{
  "n_head": 2,
  "n_kv_head": 2,
  "lr": 0.00501,
  "final_lr_fraction": 0.0
}
Each number is 500 + 25 x the weight over its row's rms, rounded and kept within 0 to 999. Layers, rows and columns count from 0. Numbers have three digits each. The size before them is the row's rms in percent of the matrix's.

# layer 4 MLP down (transposed), 512x128, rms 0.239, rows 35-45, columns 0-127
100:491471490503509479514499512489461555554522476447534512534518467508482466508502503505514520508513517511500480557499523515489487516508566497490525510480520505532483485483520509510473433520548496487487505516467495423508506488481529530510449524494515514486455505494482507509477519521500490482526481512448508508496520509515533531485555536513510544541526484499486491478494528512522490459489
096:518490523529441508502485500479502479514481471509489467502521497476494490556480490471510522516504505508461503533438488513485480488496542490513502519495493510484444508492531454519478512469510493485508468471478462469508488531458446534510512498505529521474496476548502494485530483518494506551481472518517467460500474508522508537510482450510471508489452518474495517513479473512511492415512
100:505457465506500508464468499463490482509498528461513488488510505514479497537500487486510477448490470451498446528512496517519485518498516541508525496517537461446483480515528478471513456511453536551507501504467471478507507511532520515512529479483472487460504478525522482467520534566520479493490484532500502498532486506561524527518487450487521497526481527485503499520454486480483523499498
087:554536487522483519511550479521521495513468542538467533475495497535485548466481496465507526491496501499528518517484518500504479495490494507515519512502491507533532528487510516513505499468509487465480489474490516446526454502510480524462532449484491488541503526482515510509486477502448490518495561488498537499508494513468516527476482429536454525511438492490533501498488487528521482530511
093:496463477498528539486457472548518488481512421495511501538528517479504462537503497525490505451445500519470451501515512524514515531482501524521474484500472496539518521498497503487529491516449512474529499493482515520537480517501503492444469494499452480524483521493484504521486493485506515472520512483471518495516550510486504463484492482526473531468485494521449495517516512532494544465545
095:502474493475518492526475511494543490505516487495485453518499465511502513497489500499477490512523492482504525466485455514525475538484460490503497532491535551497486487471488529513535507481440482458494496548504485470496519491515532532500532490514514554507541520547520467435488521510451521534471503554519480466524492486525521489536464518477536519488482482487505476490497478513469506534454
114:486504485502486498490549484553482478487483493511475518517476496532490488516510494483506509498471530470495511497461526475511446515482515454499545498524492459518526488494463503515496520460535515459441514546532528555536574480525487506472522504489488536539535534506501517528501477502472490488501521480514465493499496530459496506506503528518504482526494458540536497496458503494477540471498
098:458463486529461484448487553521484563460460498500520513483533517483503499491484508469501553516483492486506459493499489503455469430519551497508498484495494540474465479508542522500502514485464499500488490514501520508507515458495543570477497511484524496463536466534534503535519515513515500493498463521480492497475478484506518523489532515509481486495504497499474490538518495511486495548498
097:470470475474489508468482466515501487489484535500474529504506470480511511484506470516511470480523482545518497470505477492491492521517514519481531516491476525442487499486509502518530493518477542501466557526486510476508517534468551518471456462469516491452506496490516512500464516514505469546482519477501480521500533529513452496443433503555512452495542527507512491470521506513508487526498
087:488474482507467527498517482478496492469546507498471503524518514488487514462510516524495496514498473499526484459527464486535493495503525523505435516465510461469507555495487528433517487485516494451495492541464489494506529519492502449532490466462445492475464516486500536479466484511512482476483519483502529506498504506483503432511453518524512473494492502473472456501473487517468543504511
100:487490521487463523482442479513486490503470497527495511500517490510462508525491493474539482492537491513476501496523502496492516495458508508482494492479521473481483508501467503474517507544493479511529500495516508512450518524509533440513470436491487497511514454527477503532459511563563498443517513486487507541449513487483537511473562528507514521525539533517476516493474508507501510526534
# layer 4 MLP up, 512x128, rms 0.24, rows 36-46, columns 0-127
094:504510502448521464495502523497490514489486503465477549555531502486524500483510532488501478487499545494513526491473453536494462526538526500485505537458488514523464475520489502481499493475531484490493486486501478457510495500482482482504465477513517502478454506561497526533491488529507465570501537507489481489512498573471530548505481465504517482521505479532495515461491458463509504511519
094:488498490496460533518513505510452510473518515495504460509518531503534504523463522511425517510532512502497540479460526513492460464512494495468503486517486491528500508479503495499482499499473470506476489458467527489518489478501454489497522515531464532550498520481485475528456496487493451457517511474480508506510499459508485480538538532512479520445510487511550465537520494521466442515485
105:513514468451545491487500548482524512509513508523487474522522497517481497472445535512481507534486493462464524519518483486493497478512494471517521510477492521493477417494453464521494475521508488513489479550473508482505534544493503501478500516561482478528492508574490516502542505513496473489499478540538457492532497500512487461515500519440491526512483486503505521530495466521490495490489
096:515488470470474460522531537525496510514498519555509513492511539503506499510468485459444531462491508489509539510503458481526475468506490541516520475494519461521505465488485478492461510503488520458505480526500473515514503518558483488467518510505469536485524517500496477502495522505514500515527500451499485509475491468461471538503466518469504533530469556476493500480493515470549455547527
103:473487498533490529542502535545510482532456478439580497502505536504516518463514458528504497508512484508456468455536466512468460486515499532497494508493488524437514504528533466497491484534509499504488484504573465504499488489488489496527483521490467512504479474509532509537486498503515451488488480485480485460508505511488534494496513506471485506505526477479489500491461487518502461541522
105:478493504532501484477511502485460494474486490444467529517541506504525496540517451474490504501511491523495487476481509471523446495533508524539495473530506539503520472478458546540530499455503474507446457508494519521466487497536497503485514521504475538495506525476483493506503467458511483464503471509531460522520525529521508497520468545536510521482503526513526486500477442486555504505486
109:525547483523486516497484468537482475536483537516551475534470506465498513467534515500488480491521515517484503496522496513482516486441495486475498497476499452513493529509548483483510474503474478541499498436474491489499566516516448485527488511505528510500497538476430497508541480505456533530475512524503539512509557481506498498529494495518494510498511481484461508460493492476508469509486
112:493497489512463489511497539470501491491492480500541458492481496513456470495512484484526479501509448485483528537485512505499514485493547439527478552497551454555475539520508490513493490480486499511525541527499496517515540464518476514533534493514529474501484501470467488509533540476494515515535517496491498533515491489489471473520501523508514487485462542444530505489519474461473525544532
086:470463487484545516476475524499496514546475484524503472465513455508453504484516535512492505465508520479472506531519463514516538545516518466469515481506504515479529506518526475525516511516489489500473496529490489458527525509509502506513490508502518527516467530449533495545501522507481532528465407531474492505523506502495526468469470494498526545528500517518511531535508449511501522473495
094:485522512493518502551524478505548493471501472506498438471479546476490505516495476506494487512501472534455505502491490481505508514490503520507513469479476469469493473514437483497491506471511547468506528475521484496499468452489567529492502487540522508471480503523516554515511551501477480501470520525434512500530534482503486495524511482474502536466501504548491496503503485531454496541501
103:540467535467510494486488520484491466500516515481534528482506496472492530516501495515498475504494456535496526470525533478484474488460471469486456557504524565467490494464487514508499512466493484502527520531504522494525453499507477489521530525437476506521511483519497519489474519535513473504498492463514503511517478463502478524546483549499490491494522528492470473486463477507516550550551